Weights of a small GPT-style language model, trained from scratch on English Wikipedia: no biases in attention or MLP, normalized queries and keys.
Each number is 128 + 24 x the weight over the matrix's rms, rounded and kept within 0 to 255. Layers, rows and columns count from 0. Numbers have three digits each.

# o: layer 5 attention output (transposed), 768x768, rms 0.0829, rows 2-11,130-139,257-266, columns 704-767
# v: layer 5 attention value, 256x768, rms 0.0792, rows 2-11, columns 704-767
o257:143147075126156143126138123098105136127105112089162120112164121088142147117134143130123122109145131114111154111148138113131145093138111123127154104134129180118126133159165169141138119144094158
v2:145127134105122103150109139151117101155137121117144111100107113110139151125145110117115120159177162160127136169138165115113144089135160094069122156144109133106133091160112152148129123124126144
o2:093122109126163104121149110140135130167123120092147114181144140108130137124118081147161093155119135108153131127123138158159125129116151168110137104129102124181116150126099138120156096128137130
o130:113128165161166114119155141111135139092131159160093114113086095074109127127097126101076085120151146107098120170137140089137089147143132132131134124140133098149151125145145086140129157078146146
o258:125128144130087108124143096106125133135119136123090131112154140135109118131168164153122184103159094156133130126112125169137158123099098117128098131103120156123122079095144126077127171201128110
v3:149095126086142102133146121109138112155130094120095139153158133116135123108127151105135118117139132093135133102134104144101082144098120148120133142126123100105120138143116105107100122154139130
o3:119142094132121140144173092097127113144153123089183117138075154132161159100162111150182123117113101110089101162113089145124150174113095119128128124123122138130103139156114099120151142096112123
o131:139116128119100152106126136127094133112141145121134127118116085147117129138139118128127111114087122143143133140130106164149107142116122122123138114134113127100132097100130181113113157118126114
o259:115155061141112110118128159102108134151090123073093134139107163119157103130123095112107144104103148126159101170125176095134165100087121124120101134134176137117082131164123105141116088105121160
v4:166086115143099106114180154097112104115145114133119098124181126160139101149117127105095127122115114152089124123111098123130144130155144096137108155096153138126092158164117113114097100144094139
o4:115111147115129110158123089165158131177122095116137116132135099166126085123170114122150107094172114143193141155160200100113082149125144160137118122149175123077150134115118109108127134140158190
o132:118130151144121170111155092135118116063106101153148148141143140061134135151103162154130101141118089143112125103120120122145120109124140150137133132110152132154123138134179122118106145153126147
o260:126142158143129145122135124154124151138126184151101160127061175107113161151083127157146128189121113145156144128151131131113096151110144090095138121106106164124135130159125079129147106114126082
v5:094121125119131158111106155126085148141127116167164154125077121122113097096160133126152099157117163186134108149161119182154141148151137107159097140137137160134124117146125130125146166102140134
o5:097159109131098112120107114089156119124125079104125141111143097132119142105139112200130138115115120134108134141136110110120101115075140135135112120111123156164178165108129192111154129121132171
o133:172129138138086143117103134146124106116163125130131169120095151103135158114118095115189132139172141135166122118120132106161150117151135097124177140192106108100117073101165122147137187111126069
o261:122150143091142121157112150090115107144116137130121116151099145138093137115148137128095134123148126071163125145151160148131096110144100131088131104114124116129130126129164134129104088160109097
v6:138108136089125137123166126130158151118130103159136168115140136123135134142158121113116136090111147122134132138156141120134132162084107121156134099097140126130145115153145192103147074128122129
o6:136101125124129127089126099154119103142137117121142088103157135114084153131124096121138130175171100124134127135128147085112145136145148097081141125091095122108128124123119107132128116103118154
o134:100104125098139175166052137118133108103162180112109196138125076124145115122141133075134110107143145164134128129107125160109146148077141174141112145151122125122139142165149141082100167146129123
o262:137169126124122152126134146137116130123129121127105060133114169138159159158151132180121112111162166106105147100127151158118108123148123159102140104127197139116123146124188149104099116149129087
v7:144127131145180116106103183075133158161151119112154111101104118167090096125150145116131164106167074157147170156108128134141101132114174140125117118149135188168110151148145117130150175135128113
o7:181132124149149075141126127166118167121135143148173112115154099111104147146145163102112153163134140136113125078197114125139132111109151141141140152097132102132133114086139173138157121162142160
o135:090134084152152130126155139123139139145124143129086181175137124162149173147113107141114132079129161070096121146135094122172121153141118132128127086124137140136125072129123129125129146087106130
o263:142159113118105121129124166095137139123136146106146090105072114141167135139105083133131110074119124150112126114090111060134136144148117139097112105136128081114107154099122104111104137130127123
v8:126104086127184101135120123160128112148119149161159133150098103121151180098120127192126131117134129127139134168076131122107106092146147180142110116126149160128121145115132109093152115140102081
o8:157138147118096133130155137119166106112107127122144109180125111157112142133149155082096091097171112103145121119134098129105134124102126102143128122106126100157118205108133155150136091104137186
o136:118106141129146116139103069137118146150150106168167107126174157076111151113119155161121151122127118115129126110139108078169136118152162124142113127119144144096123145115142066105156129131111160
o264:074151079100149150103097169097108108122151118108098123110118113137143142151153081161144139129123184149159120096124146113120097139097137166139104125122135094112136092147083113098109160119182128
v9:140113157108133122180090126124127114113122092161145070127144131103145115129117122113126141136150113078132110104106107096193086119106131106140132154131126157101107123109122186136039135116138135
o9:115104118093109129109149125146158112140085085087095104151107112144128165101098145147128118115130149125118118144161133108163164156104144099141081091142110150132166118136118129095151113115154137
o137:137138120167147132075143163111160111135113152140138142169152113177169122111110114128170157123142103120123139133130093150151095158130113092082108095152095105121104160126160122113108113122137124
o265:129130170130126118101123115120100166098154163118136126134124147085083080181176111168119103122091109124113175117087164172091120119149148127116180166100177144122154122148110086161161099122132120
v10:097102180135155156141133159125141078096128142107186146137099141109104142193102107091145119124105138100122109106177116107103156152138168139162193087112113134168153126139112134125128144125102147
o10:108110136101117122127100100115097111103146117137137137113117124111122112115126110139136121114133120114128167154118095137094122099110088140141119091105137103128119132080163130124140127087142138
o138:115112105116106154151136096125162151108128097123122117151146122106128120123119100178171142156116102116123090118126135142116159108140171121085142149161146126166144129127130110099162095132137132
o266:083155130125116147160148108143136124155142159112148114112145146147120133107129119066124121160127142110164128137141132069143160176117138168119114135156139133125124096149125115124135128131124090
v11:123123126150134124169109145134165101120108111121130159085127140114093101067122148128130155140098112155158148122100154101120122114143118106113165169145131117121135123110116134153125095158127126
o11:098144071097133115146090108103147106119159131140116136175155122132174132143127120146094133126083163129103113125114091116112171215124125140143105106110134134075136164120152088133114106163099119
o139:141125138099142163159098153169101119146090139116155175079139121089155137139105117096156103136123133147128148093117114107112128098113083144117150134131139119165147109156133081139145152118120091